Weights of a small GPT-style language model, trained from scratch on English Wikipedia: 5 heads of 32, 2.23M parameters.
Each number is 128 + 24 x the weight over its row's rms, rounded and kept within 0 to 255. Layers, rows and columns count from 0. Numbers have three digits each. The size before them is the row's rms in percent of the matrix's.

# layer 4 MLP up, 320x160, rms 0.0792, rows 149-192, columns 0-159
098:156092106120114125077091108171164141115149139163098129101128156131124116129155082134106116127135104165144116118112128130117162139128122144109156170095157172146088101175100127127131139123119110122131157145130100107079099111131132147156122156141095114093137146084140164150130163149133104104131161123168113121124117093149094163123106106118120140121125170097135097111160122112099105106110142133127171178116137153129124157157106102112073123122123099117128110150164118132085191122160147
108:103113156144120104114154138118123140133128122125121147147115176175140143168113106156086142118148137127149107116157114093129130099121167119133096113126095128130089102081129122123153116147107124207112146134078110125143124128126132114189120137140086138121127168095104102134108161173124140141139169111124140098165158132116132109142114093129142142147142104165130107105090139083117145106111145157128140122138149136136130098131118148172147165098173129103098094084140144125157065139125078
097:110105087160159113116122125094072127116153120136164137130129111102134111128146114147169166132091075130139111142132132147132150102092184135141124091094128141132116159134129105077135111166122149131145132156162154126119137103119111151134168123125106148123169117123122131150071147109109143120079116108112150119130148151158150131135100129171109134118135161106172114109113130093161114165143141137102154081182158141128127100123114177153161096068130121156136098102139128104133131088129097
112:143116147144169147116155136150129098167152098151151119078152110134101108121148079160083107123101124133111114125137111156155123140074102156166141129125141115118123138123161107202123103121133128172161092160114136143091112131145151119098126090089149127139150151111147133116151111175094130143128092128139130137113122156128136135109129089143171126119103128114115144105154112128132137153144123156137140108153075103086079140143106115175179126158139129135165106116092098119099119122127074
096:128128133153147126096140131141131133061118122133117100146164110099135127164115083142127145184181113172126129122145131097157133093131178125094117112122127177077079126110143121085093133125128115125120125142149161063137137090109070171094112124128143147133129158111164128117149142162145147127121119099121143150158123128118113135153106103112138124144124118107112135165136143129147070119157152147128111130141153135141138150135114168094123157116137102112125116179088156171156115103094142
095:151162150136131150112154131147102113159129162152127113147121123102151136140083088107114115105110165136107141113137067155141111171134081110100125151101132147132107079071110151103161134160111122156134169115153139112128159156115177121060102122134110157160119137139145117116091157138120097135109143133160132101137129132179128126148114153149096141098125130133117117111117121117154148121152137163176149065118113106137151101100104096123085090186148140115122126137115119165123123120121122
111:107164119122140120124106146113124121129107127187181113142125102110151135091100158115125119112163136155110096130099121147156102104131137130120098116155166133109138121145158099145124079149121167111110134097094144119134130128136155126118102109121152155152134142142085180135143178073110127124143117141146149099141162115143130147134157117166077164129131091150153136143091120095166146122096152079105135165109137137104160143124096129082103122123163094089137138144142106074108089160127100
102:122147155161135082141157122130161109138132109140132129122146074085162163123140108089105158146129145185118146080108145135117094111108122138092091130109162125110091176156089123164115102119141116129131112148120097110139118100117114189156098140139131102155135112111115142148101108099158104143122130165131115157147113140074128129143121098118103141157124147144131128098159143093143119112116145156168177128136148177139058129119153157109127129116115104143115141134192129141098114141114119
100:143133143120110111141129094152184105157166112103094120138149092120178110108115137152116109125104144104134137126138154129137149151128110116126162101148144085172152174123120086106118129087098104111100141105101137121112122116120139131107121148101155106136136140063167142139143147122113127149100165137087153144110153163069124178086080155126107145129146159100136155137124121138160110142112107091140133132134118145142137102160174169123112109096118108094114163121099144145153140080116165
103:119131135142122156098139113143122127173125100173143145141113138144130099091164121146085149149110126124119145120171142089115090141099122136178155127117103113124111141123124114149129105151096114125144133138098116171177139155141120128126112122101125152109096151140171128133137165191148111125140142165107186135126074141138086137152126127125165118137075117101125112100146135141104121110148164126180121109105174110110117128125105102142142162142154153080072144085115122103157105148099093
089:164103143114121100154095099124092125118174132116149127160138136120161137156170126124133097162133119178129098122177067133100159092171128104165083119135108085127090107148111148120121114160160111117143118139105146153125102130126130112088133150132126115174079145140118118125096121119132120082154102147143135094124153071125136139109144140170127137136123156118109136184140100131067127122113145142115142127148098145164128122148178136132109137126109097132123137153088164135119160110098095
091:119125158174130122134160108113129102130180075191158164116107196084135132149148132122148135106120139085129132123136134135152119099110149093134120129137126102129108105117110126132153138148096090131139133108163116134156148120125138138144115089099186124122084161136116120184105134119123087117169127166108157120090152106160124127133071170148134139116170126134105094077140133140131160102105160158167130107128134107097128129140170143081121114102127140115106119146155119121145151110128122
103:155088113151125115142122141150078158136141138104134128096073147132148131141142092105165128124112142124152127094114121168131071120109121155138110128169097113136100125075202125136127150112136152120082156121117114111157166145115129129110142101156145140117143128138118112144093111153175141054084146124129118110125137106160100161135163133138122117170143159084110149189137136108135126128122074131139128116091095107142147145120151148144120098164121107160118104140134143162132110100127116
105:188149141126156158147118069112137132097140109160156135122106115104133129110107117099155183131099128095141149160135101130167125111092134146158132108130145108154129099119134111123160121125205114145140125145122113140113143123109127129109107113115107098122145183095140171142132132103124106104108185111166189120118138154086128090145123109110124131127161118158113184146136131146113163131131110113179131108108109125130103146075143141118126127146125101122154111087099120095138105118124073
091:129138125172117110115168150110060144125149140145122160135138111166150131105096155093097107132153129081177117149105106149158136150128104109117134141108163092118134160118133108157138089125133121115121151153157114125117106110151142130105130119154076115119152147138137086115150125158090143112090150115160121104173139110111155124151151144113141091154081087093141111083152160120146122113159102144163093100088167192139128111121120127109147163112172132151159122111150140105140122133123116
098:139129136113151150133168119155133150113117125135131199125139124130051099074135081140161176109143069141115128147129115143138142104147131127138129099091132145123095117132109107151134125153107164118166119141074163113112085064142155134142150140127144134148096158131087120147154174119116124110159132149155087149116155139146092140134100133069136119164113121155150124131164096124141132121113099129135114100096162126159084139166119145087133113113114116134139139114131130123111158131106119
100:154120090184106170107091122150142140129117135105119145125115141134137086137129147080117097143140113148122140125100212115121094102135161128180153127135132135160131113127133164091177136102107152131104116186109141112101141141113105125163095146154145147106133124173122088128141136134139116091093117129147146150147133146133151091103103122101121136131128122150161129114146148159144139179159100161097076151133101163135150145138117109151109139159110085131117114120121121063103129117118106
098:151146066138072071163124169148141154124148194119135138155115136145100147136106096128169137112105162137120089126188114106138126157138122134142128177106128148096108145162105143138153104134151115085115106096144150107108092097117135157124162140150170146128106151075148134145131129135156144154105113110106131148118136131109129133093118142156153113117076143132138122103069131122164081128152125094129132108125132153112093151114116162101134121119142152130148137149094094125095149120133121
109:126140169111064124115113135144114078139139109128108122143097131161189133091086128091114138140131138130114141117121133134084142143164149086124106128162107109133136137157116093185146074132127113135115150145128104097160085114109108096148142121103133137152062110120174142157108126163107148118117121147151123139136169168123125149158137090145132145144118112123171133111095139091132136143149119129148113131114196178112114112108131153145124131123083108121076140171143135132128101119134132
092:155114135111105130126187128149119126129128145126154115158130126166158158131132139110104112144132148084144127137093111102175148113123116109130125093151138111142111141127084140111121112123119157067157207133115113119128161109138121151105106161189102096117168131150128103110110099149129124108137139160148139150152123122112128073094130124102183105104129139104119110139163164145142136101117141151153134121110063127084149125141149166138122112135167091135106126093157123094085086135136120
105:109123129148128151114115125093125098120159113073148160112117099129109128130131062124105077136116118141121126131129114149132128180153130107099091134113121144131154114144130133126119098086169111110106129113113123159148175116146134146146112149154149160154133146078083116144134150133122088087106129145103141125197118125120141135159147161120139149107152157122100126158120119115123149114138164147124092140123106135159132087116125142148079133131121146199115085163099099198116120147168127
104:106101105139127167169123144159165096123144135116120166118112081101078129132164090104147162122086152142130104084117112106185133155140121133112166164130122167103172128126101109111149134113141121135117135133142109128099116150117127145091124092104143142138107154141159159142117133137107109095141124137116129161134109128062130124152114158109111138133086148107130118115115150155147107140165144101186106140150146142139158138132124135045131134134151145110096105170132140148087096165146110
103:102149123121090095104127124119089101159103128143140166149107127118140147163109091168116166127091115134145113114123141145142163162137084153162157088111141134101163110123152156115123095145144108124109149119134102135128148142093166100144135080112132154095104143089137164151093143107122097156103105139173126154141085159135106092094122132120127110125114140127155144152091134127183130162130106127162124163056137118100135130127117077107119108135131167111113125083144116151125152150171132
100:090144137119119132141133104142123122097154114108120134174138107111102145107130142146143139133164163103135105119164134118130115168105104157147083129119129138137152126122142138148133163135123176146094158148094103094131130124132164132117123132105122116132115125150145148137146102126150122138083113160111155119088155116089159101098091128124141072130136132118138135140142067149163143109154095135161113152137185130071092189080109161109129153089111106102149112100089148171078131151117142
092:108135131157102130147136131142088166150099097108187143118120087091104136117158108157147134147107081149107122134133118159108117119142141167134140066113144126100133131115108127125124142115099142171094147132084128139094166106153107132160157116170146128136113097141147169132132135115139140117178131098169118162096154107125170111105172161115166121129138131130089146147083118121122141160154146143166135121102086104101133097123078148122121116124153134103090101103167142139142128107101089
102:152100063171113136122126111139119143110126131159127117108167058134142125123116113156092099108136145139115118140140151169156137136113126079075094129120182129131128149153164150122152097132115142092124115127133111149148073180085164109139150149127141143112139136137085168128111125128150112147124083165132119167132161086133139084146155106154100142123142141141160131127115083119178113130146135138132100107124121149148126116109163089142122114106150099126126122142163142106085097094134116
096:095133096123115148134081157159119149137096078162101107123139127119136130149124158104150150149131143107136137137135169120098146116168183123133128146143131168094104116143133132121129116141084115128090139134113141168128114123092172093121084164104178154118146116108134131165143095110106123159147142178118189138138149137156126154112077129141119127121141151162138087091078088122080090094111147118146134145129129153121130133131131145113098148129137176119125124140137106097170098128113087
094:135093164082141120131136147137146127118137121126128141086147121079142144140124139169114091122134151106114126153123082149154089130132136151103144118152174117157122156107098144135149106157131107098141124118112135142159111144079160090149154107163128105139135130145140071136122127105085142088156182167105113129121150175117113073131194142116150131165090114136096138100152104116190131142110129145150140141080131145120137125117135127171165099133160111109100140130141091125126101126113113
098:144088119105119148129110094125102132143137121163147133075151115133187148111126129137077086115097154071139139183099140168112110137170130126118130089114131136179136140131149122129119113093141076107122116122120124134140143092134082177089138121143129155083140169150130145136155101144115125124138117125141165110166143133130141125128163111109165121114113168105131150098107125088122138146135103122145157110164099130114082128121096104143124160127136128101065175126126097154147146122096143
092:116085112109110122118176081112117163162158135122113086114152118140156137116101171181151146147168096112064091083166136111150115155118156104104140155129111147099157148118118106153148123126098118116114122175108121155109135108141128119137132125156128175106121098160125161132109128125122107110138113148125097123129112091065123107123134147118164126151096156105154138139130101096157078124144111148107164118147098150125104147150144144074110121134140101144141142176137141105160137104096124
102:121151172089125143134094132147103117148128117105157130143171107136106138085098154104121116116154112145084126147128145117108137134161151120105141080124133126145117120097146142138125102138165132127114121128087127148129135135139073134094156118138163162130099137146166136181140154107073134107149097158112143140150134169133125170085126114130145137083156158100133077163127103157132128152087129148116097072093130098119159139150081111118155098113134160083172108156113111153149113132135133
095:117138192141176131122148167115150179137137135117142175111131118094140140124109107157137132095162106127119155115147158126117101102153146093101113095148100139113082133147116111174135100122108113099159134113141101118120136188123182149122128104137142123106140178132121130115098166163142083105135110120151113092144125170092102117146093123124110106131110104121125107108177121125148128107133112156124131115128099073098127134124165146163161129135114104124153129137193126138181131142153106
089:117099137159116119179119152152136100108113108127112095148123156135151155153116108104130157128093123109137153093142132117110157158137167158138129088131160124142105109132165147126138113159086122126102113118123149141117154067155154142149141069099150117115101128160137151094122094133151132124130128144158114169132080170111117120101110177138115107092166150066121151167117148133115130131094087140129147143078139142140168164137115092148108103129124097123146142128114130108157080169159124
102:123112120090072117101142129161125117169150124070137102136146145120165106124131134104152119171083168135085120146102145145096090146159147116154126143161109131138066123113110139126118161136110167145123109148112137151139119175128127112122115132111066091128134136108112148114137135132138106125140152124178133153160147148145128074156118087116165133133072099140127136123132135123142099156140118118075184122103127162167121106147133118086138134122136118111160131128157107118136090143098087
090:129092082140110115157098128137120111107142134182113088121173136163110148172100149158122111133155112125145172122121154092136159148148160147112130166137151122134107129135170101124152129085129144152103130140097114152152168114174109177093143138131146174106111113136140134133127144107103087086117079125125127153101134117119140156085103137134163157099115112113120088158151140132119101119118115128133127106131117142102183137147176142135105107162083120098120103130152139125072136153087140
092:150129114155140160104210101127178136112177134132143143114122102123147098125134138132109145084114128142102121115118100101112125155108149144113138118129090124144146131099149150140117064105119123130117120138170123063107140132169084114130119111142143149094114149098114133137126148126156184131161145146123110121117145118147115149148146161094134086158077131153143123144128128107087119135160078059147110157135149162123130102129100115112135160137147143115104144103113170135101139092157142
107:104093130125154146139150100148154151144127145131109138125125097109105132128175101162081140113114125129176130126136103148148168135082173125123107153124094057137130120083171185089154105161129129093113143098144144135140174059154132142101110143127128109160120122102122127121151124105161137110100133121127126061167104103135100146146112120145103137157142127155119112125139122124113184132110112099135106116129110132135144127158116105199154120151134140145151112127135104101147155147146127
097:128065124124110164134133085134127149123124126133162109136106150115128126136136154121118163117138087139158156092089138111119122147133161158099137079214100153130140147147127106100121091107100114103088150116088108167135118099131126153154179147129122113115130162093113138120112133109121128140081125150136113151118122139121161144134115140139122121152095177177155123097134116165127119130136121142139089081144163161141127164111137111085135137169123158106145153130125133118174133066148106
106:134137150138127123119132110144175087102136143119155136140144156132100137131115088120095150094160163130150110104173163108132096105167184128120117121135145116115161107143183085151132075148159126120117107114105161069126122133134127092126102102103107134165108107181100123155140141134114151115124143133154107140164104158149102130103145117112121120067101129127145116136156169110183061078148143156117141137120130114110134142100140127121144114102150145148156132120131166104120104123159113
102:137170090123109138089118148133123138164150150150126115145114135143141139131097107136122126132142162099107139094137105152151130127137151146103128153127120142131104113100128129175138156096121143115107111124135124093089158113163087144102124127122100138133159127162095163158098171107117153140108145106128198127140138099119092107101102118148165149145127132129172141124168152104094111054176143113141146072107085102101129125169104156090102116146129128133177161110161099117118134151114107
097:094192110127140130126157127154144084139160074116116103126145107153156091118105120146172088128123128159142124090095111126130147193109121117128156125125143154161133088135112122131163132099138141072139101106136103117119148124123137141114114166082146172165154140104116085129102116131123129101153131109125148099119130127136103182110137179147166119142084180120108146077151090080153145119099138138160128106093134113150137138122145150130153107096133103139106120128147130121133130146107146
097:152162145125162118097105114152130141129132103122123092099168154153163113092146151207124122149131119099120141122153097145164125161126075135084124186104106116083102104130156176138145073151131129147150113150087088140114127114150136136124091172134107153151130168107147140137073152141124127147096159144137119107151112128113134134132125114120122124088130085143101147130139114124119140098175088143110143113114113154112115144149176086117113144103084138132111143123109148125117110148145132
091:124128142123084167182158120162114128142130095151128137141124152119126132143116136106106142156132146131081094132102132082125094156101133135102182119154133126110111134117080156098124121115138141150114149152124138130134149162141111150143148164107146131129087164099167172155097082103120152104103111176151155098129139078082100118147136102152126101141157105107060141123127143116152146143125102143120142146110094111121152094123102092121158101151128148143110094150097182134147116111114158
093:142102150143145146188142119141143193147102120137148121142119141094143122134120142111131172163143089083122168161133096147115102145097092114111135131127150125110127118159116160141143137155127099123091142149132143108128136116119101099058119096133124122132143148142100142118117168151140154110143128100108151146089120160108104075132156106137102141092130179122158099137146163146127111118079158152126106150149133142117102090173164186113143133131117117158174128123105106140117114096125085
# layer 4 MLP down (transposed), 320x160, rms 0.073, rows 149-192, columns 0-159
097:100139117134104143145137120102131165116129128142124121134138157095106097135117124094108096097130172117117081089134095191167173113129163121150134172172142162155175105188113136145144109166087117153095103133180101099154142128123121133111144131169105100108140091154146122128172127099087121107111127117131101067121129099107117108117112123162131103143106153072136152146142122132107113150147124173097108117130110122103130162132123114144132115171143123113134131158130148101140128141135152
102:077112188167155136096131087153132108111094115125133127104097140175145119125134142125116103172155123128150163101094128144111189096129133126103128113157085117145125134093107185127123169095123109097161121116149116122090100167122148111109140130133146127112149119138138152136155121117126153148136064168162141109123113182115096115123127146145128079122141135121162108114121094121122183112142134132096132165117136129137167152158084124126113125110172099114180113113121118120119114118142140
099:108156125133082114153124126122117089118153160136160125130125151125126143158155110108137095156098169128087123134135183114151109183112092112119151164102148132135113141128138109112106118138089135160089146147103155176159147155106075101095155145139165107146125133154143103076165148146110104159159131125124139148090102117139124120153119120147139130112138110101112158150124136128135156132103143106139157122135124147141158083106089132112127072106144127092175152138091162081096135143096098
108:140127084165131144127113134124098099125127082145166148120104141138103085144118114148145141163110120129117138125172051115128131116119184126142148132139109128134155071095073130130176099148112088163122128165111135128130124165148185084111132128163093145156137066130139129147134158133124131118133126144094125121136136090136156152143132117120133124118113177150164132109165093083122103133105084142121148091135083126144105142149137133099143147153141143125143109100131096135126126135173126
092:133130106128139139169121123129127077127157085140123109132169169156120096119140153133110130118134137135159145165135140174096138116078121125152143081094096117093098124122147120148165167157094112099089087136132141136143126074147134110124111135167139100121119073170141126134130094117174126117154150143068152090148126129158132086142119132113146068098118120147128178178127131140134148157096124127151153138124117127111124125153121128120193142124105152133090134126138139103135110112115153
096:177156149135132100110121147130129129111111107156118127130144147133138144128152111101132104116119100140141151114098111093139117099144148109104144083123113103134129167109166154116075115078121154143132073150125122111138156182164145092133151129115152137110087140109099166127127081190171144141150127118122158111134134116133132131118120105132137112168149124164142096133162157151116147139063129125129129181159101110160131110084129127084074100152131102127146138149091114119159152139090115
113:189134142128094119135130129078178134157109092091114131142146149158143116080125134109149119105128119124180146111128130154137127091154154104168159141181106115178130136160121140129130184094151141156150168131083111145136145126077118086158163120142114100126155110096118104096118153174135115101123157130129171130116130158146131115131132137125127141152109118112115121090177111104132133107103157108098090152131128124148097099113127095101100105141076147120122150109125119130155105136101130
096:125177115103127108145146121128127155124159135090105143134143082112102145104130135175129137093154130139154141129090111129116152122111141146147115177119140116127126082135110122150111065151144117089100167098137172174155112135128142102127131141166084153098138100112191154165167133153155105127165089133120105088148125130159134133159143127115150082131141124118148119170076107136120113173113110121097104114122129109125138080159153123103125112086136139109112088143147119110144147103155121
098:113166138131110116100121150100097140069124190119142115079130138124100145132103132115113163148096101122112114104173106131154100152141101135135123126137119152122111130138121152163158126147157109139084174132128130137139119129108164114142106122180100167093183121133114081108097114123105117121182141111109124119103115144136183164148174087109127120158133133168106114128153160124109139105160162142121086118124143130153135112114095120152150137141165126079094129170129115109132103128092110
098:090114129134141133132110100099140156149100161132125153104089132106125146118149154131136148078121158129136128112132157149137140096174141150095047170121183160160154101143108114101112129117142127095128107157150110131131138092094138099122133145137143109080147109130119139132186102112097107108158122146123105104102133105146116123099192156128162133151172168150120106152127136128131096147141166132097091125133117104109167125115126080127111112122151137107128124173115143124155112089171128
093:125114135142140091132143140093095146143132121129116136145114099149129111105130077155152135119107139119162099135137159130103092143156146116136100149182148152130099132112076152133134151112129106180123157101181131146122163157133159131112127071075117160117132146141080160113101129106127142098121090126094106157121118149144117130141153087102118121173146080082106105118136094116159109125170161108179144148128109109134132150095151111149159144159129122122111151123150102130174127135132084
098:122139114142149146158104124088136135114122110142122087161125106107094193119059168137114118149138140157113174135126099126147132099154135079149094107117104155175128118151133113128093157100128126129156121123113136102103102178094092131111163162173084126130165150122156124109129123159108172125099168130153126107105107135137125121123134103123125095165169120116122169130167125105121147118152161162109098099133118124148096134128131085162143114141164138123078131130082137118120114137153134
103:106138123157132151123134096147127106130129096118159136139150133129160116163103094116118123102114106149131129148161090106176116095160089130057152164099138109121188120180113146090112151169113151115156116135155150141161143137158146145116108160123096123102161122168135110164158117133137118118120137117112135164137124110131108125087121142154138163155075112152152079095090128169111112114100122160155186120139121131146134135152112114126112097100105106107123102105129084130133093147103138
105:130133110113119104126118111132146160126087113103173117103120131109133128143134132124163155093150121163140108108189154187175163147122088071153124133102158128147128112145194087090117116114166138157112120133113089087121116141110108091139138133114102128130129144116111157178138176125132130111131126160127174147111112082113104150128137121143095102144140163074120152110134073115194122127127098148096163129154143122126123131126121131150123138132104153109139120145124108136109137141082117
089:199124152114092144164106088124130085158141129153125143128133125137106090167150130122123123142105113162118133075128129111098175132123112130125108139152150103124106128129107122108162107155095149178150127124114106126162124085126128106134118166117170110150097151106122146116129122155126096158139133132105089171108113128129137153121091139129144125134180163149112128181134119100107123125120073129083107181148120086121115120151155109091096108161074137139108145100087121155137140150144147
097:117191179128171120113132074130107116133085090126133137121132104111149129109135083109079109145148149144128102125181132137119148097151133117118121124122076147128145100109126187120153128145134090133108094119110128112156134149104124127119178162098116176128147109115156149079147121121136164135116126115126156117168129153138104124108111093129118145137141098149142154097095120165115183152092110107106154147156126162109112174067137120115139139149147160126149112122128143130087124138119103
096:145112119165119103141121136160150160113181114142086132115104145144145098098163159102085155114151085125124124132160142101139128136106140111160142139089099102117110105152135140122146129168160128149144126129131164127134106144131127106095128094154128154135114082124147146120151101150132160098150169066139118115134108112137112116098098161157114154073124180152163126093125149142101135083147142169100127134127113108174152100114110103165144095140148150129119150131119143169125094096106075
098:108133087181116111161145156155127126108110081153163121115085115110114131137135135111088121082143149098124132108132146142172119131161124126077146116116088156108142099150126157150107132140096161101136135130148116120167126177132130099168161140116131184140091124144086102133112142087112157160112071122130082114145148112081168151122134148140141099139160120108093131080135130141132137143123151129104152131137145131115140120129115103134146094142181148078113128115108124143130110162127178
108:163148124104147125102120138121139120145099093113132117130115149128140188084141129111169095103118152115084159127085163113120081108065127147141139108155124173136128121131144093124137125112141117152109121140106126151093086119144150133094147151133169128200113081160181138167127142119122128123167138115133107145129160165148147107115127128072145072109103132115133115122167096097100118159141118133138106109140140130104129151157105148125143138137089099147157152147118135110124180139120106
092:146145133138139135115167142095133088134094107119120135119152132095162143126150076096115107146125082159147128147149130114147108109149117107138143122109121146112118148109096119170170144123185144160192125131101148162138084117103123143129117103136147163172131117097112125136140085132121171156122130129122164122134131116107115114147159144177170107114109105106171127180115124122140081087116092144134145114100114127110067079119150146118130122127089116125139114143143155089169114169125103
100:104119108124138136149107124125119094102126132158158171131088154136139161194128171132102188090122120176148094076097161113122139119128138124141140117192122115129149128107119069151104150150110127118106155164109137091096108102109134150119128101122060112141108135138150094075171121095154110183152127095133111158098096112156141081120166127134105126129150128116108138120124153115156123114137164136138106157124142123108156135123125147145137130149145142126133092141133129120156120117156125
112:091157112102130127148092173098140145162116132141100102101130125130186136132185137138105141105122153124180119166101077121111140115099156126129114167117127094143112095138140107108155137193145142131062161096115121167147154152159134117098117128151102107105133099118122127114111173120128144136108159130127107114109142110127181131099088111100133118135151136112157125125143162110098163130106153085171079139139115124125140124119123118125119078109130150139156098161141115105135134111145167
097:119162104113095123140109115119132140108129144073125157107117145168044123096137139135185133121142133143124160159079145108094165143162145079074104131116103137161073177136147126112152157108115158130115136119113180115127108141164121104137132130125161111132095133130126143156122121155146148113170134089104138151143135134144114153140148138108139166135076121147120148111155104113139143073104128148141131090087117136126118146121141128150140176135127131165129151100118094117096122104114117
108:097137128127134122144153151143135118119168149123095110131107115102124166110123123081122135150134098156101116089142138103110153128173112101159141113149098110115133131118158126083118184111142143125066136159125125071142153131134098147103097117128164111111122100153131140137137132068094120151128096132158149176140125164144129106121107111059117125185097113158110136119159116111135135091149161127180168111134166141101133128122140125108182156137117124107159137142122089100124132127159145
091:163114127097110170110119140113139107095162099148086113191134175156110127112076129134103129116123111137097154152131098108141148144146117104076150135128128157140103138135110125144142113156185140126128120154137126124115151165104146144145111081098142127112105175128131075111133129103113149118138148163119106111139086141087109135167103169093118138163125131109152124137194117126118122075135117127110080138096103173161103132137165104101158129111145146156122119135113130166143103152138126
104:137110106109160127164135143154111162120143129121138137136124112137160115125107138124172136124149106100170122115074149135107137120134106095146163084158129110153131137140074107114128120102153096146168133121104142089105122118147072135106162114125145112112140155138110093104144126076110114122124090127130171124105089149170108145153140153134110074136117146122147108165118137067162117153136142102146148170140106123092163162143141055106133153140120112116150171149120125131110146120177141
101:171079137156109163131160134127134155144132141121114118115122173164129150147110114108119069099133170132091144124167110119120105121098143107109127106125130135129119177123082128167122169147130137114168151138156131171168094157108110166165132100122121113114121153145126112134158090162089114099108088086129133144138177147129122117107117181146115147102143134107090125101098128131114179152122120161117126149113080127146137145146089084122094108095116116150134141111134169123104119133089132
095:188184183115119126137141142066119140105108181113081105112122118128143133117138076171154132123143144164169137105125137191103125091118130166154077121129118169131140119093105138090103164117116163162135125149126101123104143113089129130136096151152117107128116135114125148097119129159122160140147115113110108101109116116122152153128092106118138127095147129132126132098119164131127123134120132122146130120166100151112108142121168124085080076160088115152136130113118144164128129138139166
096:138125149136139127146147137108131081108149099101132112129122206103175134158141143135123132133153111120121118109178123083079111127133111138148135120138110131094126117102132146107107138124083101164142136117134113106096113139145116146158161157150143120154068115132095159139126156108117120136170095105156128157132131106109114128126092138110116123059114138132127144129126129157060109115141138131133172202122112124129104101130175142129121161135087143128104137123141167105108197116129118
094:165094141156137163127111133156104134106142124092131119139114116111143092120085137150110165134130119164149144164119131154098101140131128151120163122105113135128084107121133115148117131167134130157083183143167101180078152127119125159138084170099102152213106100099117097104140114107104121178102122132112104121122107174107155127192150161152074116085145127115130141116170106130118130129120121119126134126120145145137148163102126120119125124110104135136111121097110116122151131146098119
098:134138122122113153090130089119149119135152118127137130115110119125102118121131117118103108133127149127145115145133136136152086087120136084112116132125137155077129086128158126139141113113084172140113097147121147119151123137190133117082118150159087150112104138113084161166106146119199123149120136124107140132116123104112122139103140122153086179130082142163114141094126125133136140096117136159065159181117119106161131160122141149176117126131102163163145099112141127096153163147086173
086:152116108080140144131100127143117100100114133096168114157129137140111125119124123121113058123138173108146156124129119156107152122110140097158141119130161093140128132118102138062118165178149125086108122142136131107159102131103131098110123168180126146168108114163148124130131123107134182121141107146144121149123096124159123115079093119143096151092122098108106131176147165135129145153115120112147111162160141106156125128103133114097140052127176170130131139119135146114099118118134167
085:133112131136130149165111098114110154091126143140113136117125099152086145127156177079139112077203149166129129147108119100108103117134131106137099166108125174129103133146174106141093109118134115133165078117112148125118117149115150121124116169140090117124098138124118125164146116146130125116131124097112107129132116140098099104098115105085106143123142159163143160122130097132118184137163163176121119147117097115093095148123175169148115173157150150142120141114137146089151146094144110
101:133106122134183146130124103136145152073115079102144119137097194080092148133123129147123137131148134144167060123111113172163165091129143122110150125139088129109128123114120087154141132126106186105137101135125151139117124115108110119145129117149124151152162132094142123109122129160136164096120135116094111083104158120117134113108129168137171122134116117082096134130116169114161143148136135118145166149107112188143106141136093135144094107125128189129127122156116130142083149100120130
102:130150145107157158124126094112137084123147153130135174105128101091160134121143157150161086109157143100109124130113122124150116090130160114112107099158150151144172113124076112108097119145084169161143085101121136131106129126127161107130113147126143124142140133118076089129124100174136149138152125148117113131148127133127144172161100091116153159149151123129102088089123139165199099139139093114148142119101133129127144088127112155159133101072139102126108117142109199140121121131134114
098:075171146116119136142089126097123098109143146125125142130114135155150078105095121133130137112148116130166150130128120128090156134130155110149107109123102147126137118108113120161130160126165095106127105161111122126116158164141121107138156152159126041110112111098122083105134120119133111109153119141151133145115143124071117131141125151107150153145122170146165115128128122186172125121111149201156127109132126140154095103098135131101120125125179095146136151108102116109158089182104163
111:104143111111144146119153140130090114180121134130115114117111146139103135129165136091109096092170159131107109129079122161119132128118131123151139120107081102118169136113130148142101156096112179064161123144105094112129128097117107184188129101097154088140118149152137124147121165135140142126125130139117110103155139126172107091165133112114171122137109079157147118106132160132131161129120086170163138089109122131113108144104133126152139154128141118136095174143160109108088154159120135
103:108119156115128131160117158122140117162106116139089093134190093129111166132130109155099161143101081120136138127135088128163141133071141142157169092090086135129130111137135086131108120106094117148140144123116140142034098164150107160089158124144143114116189156130107148138153115136132101106116157111142115138133185124143131136120114134105129115134132145129112136100120146157119117171145149099117131144133121116128120071123134102153112137151120163120134127159171132143099144088125165
108:138091112151154116138162137114148076122136071146118087107137136131136123137123158179128127125167135151135115138174114089123095131150153158094139148097108124107131185152142151117147144097148095131153142137121129114127120113117139158104157119164131126135144107130158138163156146119171098156125146089136126115108103090183140162090103169132121120090131085122145129129149139087109098106124105115068118148117176150145070123133084140117119162107132122148105128163080139123133111111123118
103:149115115117119115105117147116110137138131177124097115152076145133110104136137100133171171136130134136123128153127129103160115082192172127180152107172116149138187110119065137113113132120081141102057129115141093112132100098083129132136131175143114092139163123134118107102129147118128112141138159137140139157156143141150130100134090149118114159126134158129148116140162126117084117151127123084142131137148093124114102124102124132109184142141108117176107098120151154137112115147129100
092:147106159120094134114147129107121118116137142145114128161106126117112183137115129112142151137151090150100167137125121140086107150111141125096113113096138119089083109139172113169123129133138089143144148163090168121157103128142159120106147154111133099128087130133178182100158137151110134123129156116114074114114125155163130130119150100099084177104135148124118185109069149101128168120134139143081151163140113135123085104144146119147118113103124133113148116159162147148080150135114117
099:096070106108115132158132139115135127147119106139113110128083139123171155114113113129119145140118134109131107123105120158123151180174106065109158104150122156077145173156120144094104141149133140129138128117159137114091126102164167149122126166124174094090101143115167172106142111126143094095107133175157153111089124131113150105143151134116099118136078128131126139128098107084101131112129178148098127137107110146080147130133126138112166110170134126124151140145167141167133156121121135
091:162159172162178064122129112068130167125109120113121120138087106102161138113144134140173120107129093129152153136145112141119170097125121108139135083126104121146126165153146118160143171111149133141145136124142128115133126098104096113114136104143110130100157146081083059113141130121150147121123141119127139144123113114176154113109074120134085112149095130140158163120133128160117145104103134117152109143176127093123098144131142139119074110134118108127144174144147072119135141155136142
089:121109103126147133099129107126131112069130151092092112104121089137120117114155127147127140055132153145121116155143180139099132135110151106105102158108108101123100137147108111118107125087197119105148126103126114133151141153149103125156157118142182106105129115150097149126112126138129094139134126158124120140177158146133116139151157151153154100143138121148118105122168178121115160109102100131155191114079120133150127101122119074139114123105109119120112193131108107167158136140146096